Part of a small language model's weights.
Training: a variant of Muon for these matrices, 112M tokens.
Each number is 500 + 40 x the weight over the matrix's rms, rounded and kept within 0 to 999. Layers, rows and columns count from 0. Numbers have three digits each.

# layer 3 attention value, 128x128, rms 0.166, rows 0-127, columns 0-63
529446504501461457536490535530474444477491515489478500448556519527479529517535452478497466515472541580519495465484522501529430499496477591500491541483559502458515473508492529522542596522513475
476531598481523561519492506484388491502488490502543511509523482524411513527458471445501469534519506475488503447503496484468498448523556469546488485491530580476493489416443500562528465490513427
528484515512487576528548539539504483464554491489454508451592545469479499539454469519464533480519462469563482518432497477481516536496491493449554483545543517485495538523485536515481536451496535
551480526566595432475474525514527461543508484494560542534519537491477504507499495511506505487565533506495460483477530500516449547462458496501438520484496507566496554510489477504520495542476525
513549504541568504514411481415470535486511483534480542538471519478528482466504545515519509546524502481560510502543501526541442513476477516393478547428501487536518470513529447514533503518492441
529480516549490517518486497554541510476531535528502532504530457504466538478471419539506516511519530435464520477510512411578487468516490521512544489495457525516537484488468465519519488571574496
520559470515547463491473530546563501465504498501490458538539485594502485555510478486447512443482554502471532443509505578497473590481491455465406492435474573495562482515568509515550486507475524
508483494478491570526496612463549520503449510548519474449468487465516474478534502544459548461492482454512465512513560574491467493477558450476520467492417486506512513517477526511430479508495541
499501491553453514558473547499510502551547454505495440527477513484513589487523492509488522457489543444533483463472484593508461486480449447530496478483556504532495539478465462453507572532495507
486521447494528464546484479524536522518487533535474437440521481488527488571492448539445488475426518552464553494506543523534467581477471507515514540513528468570452556446458483474523482501507525
470575485550452489477549443521509448542511473500498497462459473512535501548518483557430521418521501463487492544545520510442555474585471463482486489530521456518499529517519472481517487486535527
455492468363515557445452548501563495494540510414500501518516514507526500488493552469578477499533485548521445529506513401444513485456460510565508532517543466509522514578432549527417497522410585
488544475491468550486490390535563532493524525499541521478508489473510483423430521589463458504463522535502410474498546497463543508464546518496511547443567483485531502473480518511451561512565506
490471548503527466495531476500430478528470436527498449498459503489458500565499539513509511524467517474481467502521545471518489465493531528555522459487521465507512502510555529503489502539463509
491486492547524459463434576460526556592517514465455560562544520499502440486527563510409430527525446451539492500526480510557511570514488486543547485503441486473457537533546537442498547469433497
508540555495540457483508494529478477421486478470522454537501455503547519512543528514473470497409569473477493506499481536530512470538541533487487510512497484485457482559470548513549486516496517
578480456484549522472497442548510479497461585489504487423485443486519484523530543524611490497538502527485526509457525441464481560503434498476489543506470562543517533527513509512539492460548475
478503516572483496492510528526450486461424463506444550502518510511502538490504514553483532443447467478593529441519527463495525462463544463482495556489506510502463531412432515542471483472552532
545485526502544468555521524465562477522483510501476495510553501547440504452512525482498450501492478551442506517504497486437433481508463442470462491506476618578501497462502421483505497502495476
405423493383512494410518472593511475550496587522545468524544470413476529522518489523479449522494480474540522561539585521491448477519543490523451541553463455530500592452458452443516526543490532
477459499462524501500523463523486472494520526540421558477503501527486540568521511570466514527509539594504527485496522482465463494456496507508477427493521502481538439529456473499525501549530471
482540457531507488550467546522484516491441512514611503510565524498469539452478491461494490580551522541508474566524489464501486494534481534511503533488527549460508495539463526513523505551511490
474537434535466498532511552487475466515456466531497579557442474500558540466492500480509465495509492521542524555506407471457521451536463548467432483583421524504488464490441531544575395493492499
470478467514503467549492569590467508432477431512507538524435540484513514544470522524500532528526492473552548513466491484582495505483513497508513467524558495524549494464460495548490474498551476
477504566540565517515514484561494518452467542565537530570477518505530476549503483457461543496439509572471442522482467456506528439535500592470426435491476563501477507498494443557529477514514472
527493562519503478539485556560592490442487526547535518596508474466468479493448506500510466459450509524548498480512508439467545472576535471533485559489549470513468455429451528527510557477573458
419515526475533526492485568498462468503519527558453454508495504471511538495509485487522495446531480559433544583436526507523481490522523507471463425499546561546528522561485574430517495466526495
507488505514496565504553469457409502530491469444556506458505499442462504517548487475508565434516498488525487506523486500489526494457484550515556501496519470497467481484459460519542539527500527
503501545488488554449514552489526510512547493485527495478464578504503543510511482498438481469550505507543461502550455527501528551537534537513457499464507481493589472479520500539465396530477484
566441471445473543508553476496491532590542475358500516477538492485500494476514489465491476521562524480547503542482525543417545502464461486477519474595495528608508510534471519549520494486566532
468525536562407524501516500561468406517452449423467465539482432503491444504465508536492423464546531474549470515480503496514487507495489497468471478487503545465499574451510423564464511486526486
496500426496486542424481490493540440532548450485486561440440455500510485532528497543499495480514516492494528477494432538482529501529489505449458512560441544515512441478525457535562417479484558
472499497481579466527515458483519451496442473489430498444456517498499483531483483522472610431472429513549437444519527508455510491446545468488467445500498526519562489488446491492472435514430569
518522447492478504567489502520504444411483556543491518465495497539559494478540459504469507505505564504491567572548523524561444518513479500502494499517474519487474533497474472537448494500496453
491496516501455476598466479410515472424503538522540489485470534486499498516466499466491495505482543505489563490532499515508513497490507511530478467494459544519421505497497508567635487484503440
535536472462439521511559401507516460524494471554463508417519482547562544524495465521511520494522475432488538510454514519521549489512482538491545482523517499403497453534459456493462448452505515
464506423424515592461488479443468498529445584476563499460589583521461501499540454501474530589524435498430514480495501501520482452585517520497542517598486495520501598471532536464593523535475464
531497483521502498487493502607469504515434481506501523488509515488519482419486513561515583476518425512468446509485525587561494525556529553489518500490469460484481449502535495507467476435573497
462527469537496560536514531459525496537549541506452466481501492518505489416578488566499488542490485464493492561414527516550523449498511486538478519469601492562489498517541507452517502479538482
488489494520555464530547541470539582531498522525552532512537487499504464484541535490467553482598522407432562452461553546536459512445506505511545547464501511528559502482477499509522504471458505
516455469541455510482528466550512457497532516416527528403565475507484462492427466495463442513482510425447540460508469441570535505448545499408452445526485545450536548559519501556514586510515518
513499511516491555527452513511524480422603469488493517514508442525479493513536484518538535531551498571514527494501613484510560481506529525466526452520541520505502504443471506544497505461531534
377473511498488462528564459513483482532444496510552477482482484483459460517513469504499499530609591492540563461438467492490495496542409523514513507514484477451522547550533536471474457531541489
516500472539520501489498455533531531541484472490511538485525477499500521480498504508541490530497555474533543442591529448459517562486497438529553521484554549530564472537514490433442464552541498
478462479512510546529479496471558541520470537540520494556519425593489430457461502492520474488446521450533530466509541490472457482425556503511519488452422489519524489464525490471511526517519507
451537510506491427540541505511458539470505524499565488466569452531501446524457522499478503457510499468495465481533522543501473500543523459511500502449418503528544540575461452510478442466517516
557450473484494533557414428466522459486498468502513502505440470537483486494491541526455563469485585452499491483479485455479420570502493478483519508557474515518472544487576511493519495486503481
522529500490496517501449517440556464514536465477519486500470495542467523577535533543512492535578469534509458506508562466424555527524518492539563513547533533521441473511463499554483495480473479
537440586501524537487431471445540486458480490569425493481418580532547416496482483526485495556537503506532463467550513520547465522496470479529533490514521583441515558493512494466553535495551513
524514533534488579507513500494505518538486453464435478508458499466513441464509456488477448526551398441524468498500469455493557501532439557508480539473503421497523510509513462541452472483492504
550435467558417378504517525576480501511503455461466563519448538521477519447481449494511484526500440546544476508444516481491544483568472553509512484498486541541489519525492466518494516509502574
586477436433470457521490494451513507527416503541482491522474509535501513456538486470481473488451539635454562509498490570506483494507520538436522475443514458493559507502513581479480563509530496
558493506515542546542574493513510433450543450503531518484430448494532501491446485508530544488454535434503484517537483488510546482498430445523488468516579505533495537530533523542477490537452500
486525625478404553460521480489490428525507478557540498530468466487551555534522435499504483545449490518527447521495426505495501522507524497487509491500556492488482584546501513502482470482513536
547493486483528511503558467496470429531483500492454479558504515553496479515476443588527531530437428498406612498489511505524535471480435530484531517521494521526514493473534486545564515463513510
551522507541450479504492531517530522460434483462488478528474549515429535524509433560493478480542487531506503519476536450471511548499530532518464515494535485560529485463479484498478505471516507
507517512455480490524503467518541482458483601499525536455547436523514490480504471538483472556529469425425492466502464481529521488458495447514574419532491564545497476468509450515491473547524435
507521463529479541479487483539504489494504450568531428509487509474504442529466468437528499522508499507391524496569511513467440512469490458571529523521532522551539483508495528454560492476530491
484488531532562488456507461473527476505493503500565462464524488536509535502520501499506485538507427528439522506489548518524530455481462457512459423498496512543462536483518600518476522468458456
552454454520444541471515465518492476483523485566468522464513524512491511552508482558450448432556503536495496536574505491483462486462482527471510620535570510524490530481514481515514570523486557
507525476472449473511459559493505512523462489516481452478501464503539533473555438444454599514459493492504518477488462511493472477512445509500496521589468482586510533555474566565527504444480518
523486480463504453444544435486460462552467511495536488496478492542503507489534469470505469506577487514456465519525471451476475499503482452482499475456590473499533519516438501593499549470532427
468550543546587441462449437468518495513492497421449509561464498492451499465477450502476438485503514430499527459459492545581425552478521478537514462463488541463551497472455522501565489490485538
461522490594492530510465493466509564512537512454567527485509559590493521566509470482488520577477480525564512474523504484519509469498544488483498551493537450442560534498570507561496537462500456
556533533498580510593523497574450481480561522432447597491505525450534494517473530531493487481494508448482525465418492554500582512542458489542535451576490541516463573533442539524511554441494546
518480471515454513533509488462450509501479526468471497517531480546511524567442560511544511499500534476473417485482464531438497533488554466492498473519529459567457488478501493505532535500504508
481494570449482451542448443531433481408447458442452524469550468480438463523437503467503479414426577551519484542531524452567444436510491467426515535542419441462501533541561452523536530531499420
534467466544511519465560521456471581506536477471422582491471433523581580541441499534497525442451586513446474440605504481549523480483593477487507541504561484494500515460478543454538460472482503
489498347480481566475592466497549532474581452362492529484543439487573480473479546451549454536516502470494537482435532529462511489535437483535508500570433493471396484516571447532481570494532504
507509469436498469543499444538495522513449439492480537438456608510496563443401349502487474458544446504576495450491398472568534454489482428454480459489521434584479487539481510458425503497542552
551507461579432518435562619513511487521462522494496457453493473513579527547407394515510571529546436536537402461487474513549466486408449543483538438559542555568539488501550534524495437519513535
475499519521494502540488509511535526523548505512445409501432495461521465392489549484483580573480460482498550436518466424446596492545445436484540480579459466481472414492518468427489474516486489
434573542476448460508513486471574411460579525505462441481481525473491491564477493479500520516476407543512523567499536428505562496466442507527574602500462531545503536474506441488480554455450428
513496450447492471475510453519574483594559456421548538526474488549481540514478501523557427413490505491482514560484618532530559419515509524480478470517492478468472478577463466487574452509510559
565551494508447527616540572541427530432556586508548492435578556491450454507505381508530464429506479534476563484466457439472570466495502449507492517542527475513514487467483486551551521522580412
526479471519499449493421532468451436501570455550463505530503490453464540512458557468555448490545497484536540538501578513585484599472523450457444489502494498496586442570451587469457484424493516
540480464548476531513448502476499483500450537527519530489465578490476464515430469495533526536468515521541484546522483534533530493538491558494416546482555542485548527478521588433497522541394544
424532535566532485409531489527484475537496462490366488472527490495549483507438454500535514433513482504494558490455444499548557465500530427474600570553469535555465451447444477585531453454518476
574504501431477456510461463475476552493455484407593554445513501459569501546428615489503453557482515392510552498552533446464449566480448536484521635501423407553520480510521463498466469503547484
566462486496523452496559530474461539506514544481497491553377458462487484449435534521590619462525507490533560484571464533498507447503442527499555548482490494566483478547506519542555468431563539
470493435561548418500539470464367524529474488500565478451489553453474518524384448495456527507512527539454469432518479457517430450521536451537507601542454467601461465519399562473503570563427489
534441545490476443518599467431507443496575528469500525487464567501487464504427461492487497422528534629497508481585513523498480547443535468403505445491498475450498509516493480458585453479457530
515538477589494535435555494517512472516519508546519575445568538506496561540488447533458518609563575409621488480508548484523497516490573506446491528557419511488456490546582550488530467519491414
547550530535430369415545500550415484539515482485521426425570463511516539518524562450491568472500511483557464524523527534514552510554489509462478490465485475574468482533528476528442506484508511
516513504425473565502596472506504422423573525493519445476514538567534497520539477562481443561500516503558425506522425461459435438498664495540557457470573567480497562460464491541466497492548461
495585475552515593474429533531538445487561509512500438501495489454456543422444501446521432579561521532504455399517565574524473512605465404503473466493576572487390456528540527539518485426603473
449525405489479542524521520465506529474559515434482451569471553471517517528454432502502541490559464519501532556377433544522489435448514522499413463548564424527532520520505453518501509517482499
467480526549486484408517457520511456440454503463365554439533458513499488477558517466514555522495583510427505479464517515467465487466417464484516528480506465477433485459477518508585454478503488
561428480473525467478528464552496526511545511474529466469407453485489453446538536520451470535604493507435544512508513559505469556551578464426572484574510440430543508450503513446474511492457458
472501485496597478466472526496472600493486485541486482515510513557518512497461456427591453465541434471469552439539549486553453496526525579466501419495539532475449462405497629485495554530441476
446541504510467531525470504457482434493526458553503481425451413459503463460466531499416470578557523448554480530427496496497544499415455562591510528455496667499548528530480512446592522477443493
490437516484491508470445541429483415504556520492565523548507535525452579462525578456544493494493519507557600523546510615478519496533572438461494488531490530510574498460597525612503489491480482
535506492430509480500519436589472503460482444481429567549457455461473534527514544438631507548503521535555558538492460517424462536559461570450499457554421611472408431516492559455510464438515492
535492440377535489405406430581505589551472576548542561465483506557479462517476549503471476513438562532546496459481439488441516484493501509490502537469496534514468615535508528475504502490457434
507506462563522443460492486502522558426501526462483486508564524455475528474477519524406518484542445531440516501581464604495460568484500476490431539452546485524519468529543504534489522556450448
485545485523530507447553484478491525492484470486480496522494503579476464542471493507527471556511478448441457479467524447599519540523474527396446416537471512566499479484468443476441517556440433
512480576528491502568546515568533472541496453474513503472486456495497543453505510465517495507489461502507512574526538536429516494535511452435483494494448477499487545478412496483453422469514514
475497468548492509486475415498469539491602521499561400475519504547504439400483547583545504540455487464460502535609446473519513550504459497526539489468535544567495468504516532551540446475417534
435589465517490470523544536516509516459556506447482511481513545467475457492508454507510531499497454553500485516425534455543575512489432485547497473527486502538468531419548541478520459519540488
506485542561523514505469471545450426509530475557512584510478432446423540493524545514491519459523542570479490568500558515498441475512484550468490521576484493455486448527505407491497445461485494
504497499544554506469477530580510540479418554486504542526487470496495501516434492567471477501518507472419499507494571522479567542501419585493449481532452485495489449486593485477435471412528450
459508514519537512443483496473503465536484502589499459457421484446491495427453579481452480496485532441442449518460493425415502456472535461510513525500521475485482478483495508551541544471549476
486521530514468525540449491518488428464555457509448543489496544533458482515552521488534621469511548495511519489531505443522409490525490562521521490507472502460542501468517490508439523501522449
434509481501483481459518503508519481493500512557468475510508499408501562565477540508522478476449472489467527502526543510442483576496478516516460547498533497515514544581520507495519523525535545
483533563502525548467505499528477565447481529630522510545579505474464468472563517564566501505479477490547475461499539502534465558532443566477484523494450514522496517508525541469515504517533485
512476515538516499515507514571537561510563479542532540565479454498505561467469489453515531501499485523528542470480456518504501464500436568464490487444500454530516558516485487627502499443495444
474513558498497510487583501537472561549506501496475455558464397537472558512532496498501479531537515546444547448516536471489520524561473482555509520567478540543455465563434520530405439500413484
557537512546450547460511597517581499469458512498536417502561512533474492473512491420490496525505476447448514522502427569443435551496554550572533466551546486473558462512533540480483467537450450
485426493454490512573443544494571511506505448458478426509574433544452567533443442447507471488541529416460480494444503472518480521584440467557476481494485463481513500510505524534535534505416501
545487559479425479442537473469558485552493499486509450524571476503490533516518552495522522491549483544452460496373446490547561504429492397443547469463561488400459525470492486561453530539519474
530489570573532489586518612512532511457412564530457571511553470467496441477517506498482502546587560488505390498494409532467564463504467504529516502504532535459471539559469493552500465496482498
458504494497513502514444501571495531555485557544512517510494464528501517495466542483469486455481529466462505527548556456489572496511533472519502502508584541485489433487482543496557497519460490
431481452462429501499453501526549550505485447451490462539487535531474566488540412555502465423495480462529527456434476497532457535525510423516556548464488439552400481531504521501501545482480530
523528464505471502564546467518498574445537475534456443452519492514469588541548493529460446479441543494446500495542478432593484568493416519498532435499474482495529461433514493548507487463481558
487511555457515536549479441474447493464425484469526518449518486529533482479479490442429480474429508512507475432507541458541519454480503529505493506451529526518451532501480576528494517516461465
491534534484566464483532529507495503536512428503548462482526533480529531528410465486513434450498573504470497571475476467479538551530546543531471458548427489505536532549534460494483425544474416
514457528469502528450567534439520520454545474473462532487551459503498510473501450432539447520522458457365500521543549463520460448433503460449529519530505495565486500527517498593488453426501507
584489500551501462448500502475539480445484523521505434508445468499587482546526595452530469531495533476551568481495493505521460539557473485524518413522497468492483477458450537579515538502576463
515463467486527466486509535568431517445497534490502467493578487455415554491524588409515442567550455520526518511499468501562482508513495421531511477493547578496524549491496514475489507440544470
485564489508544451425374568539549524501582492526519530560518494513546514487540470504455530535503474504528571429493466528483422600535515493470592518534499510450524597398507462528505535517453518
487549531550446508483580431500513489547542487469464525455478523530523486551543461560565464525551520523453535443490559528427487521479450516469495570497553522519501484452516445610526573511557536
538545536450497479553524554507573508429484483528455480408403446531555561471518448515550545499456552501563540523471462510543519525459544519571492516487479566485570528566522470447519542511575526
504412512517511517463477519523482490531550485549486509583387495517538435629417498486475440542419480488509538477501550472415501528518531520507462446534545524498552509525530556495438473451499527
488491521593484580555499555395466548512471441471552466488517484508497527604564541488510535479507494457451509583500431526507428515493587517511534534506451502508457550430515498416439491476482511
507502515497533536457460485462423480535495505470551522472509556520476484538433489537483548577456462470482435480486521522476500547453523444510482527475481525486488522415470560456525520463591480
494526458527453451542511496482474443453519486524490557573496526489506602541494441536553493537501498499519602510406539426487551542542504487484466511538463474501545488573430538538505526466540496
504463548460485494473507553571407493496502452515483430512481461492545502619609496497520541508485567465518493521456476473486566441524468472527460425549528460561464463486558505514497502498473503
514445478557495484492517521472486523521534531428487412510531420509517398497497488466405467499531512504499533537547466517531560582515488506456494564494475493458466436526479475445504454518507360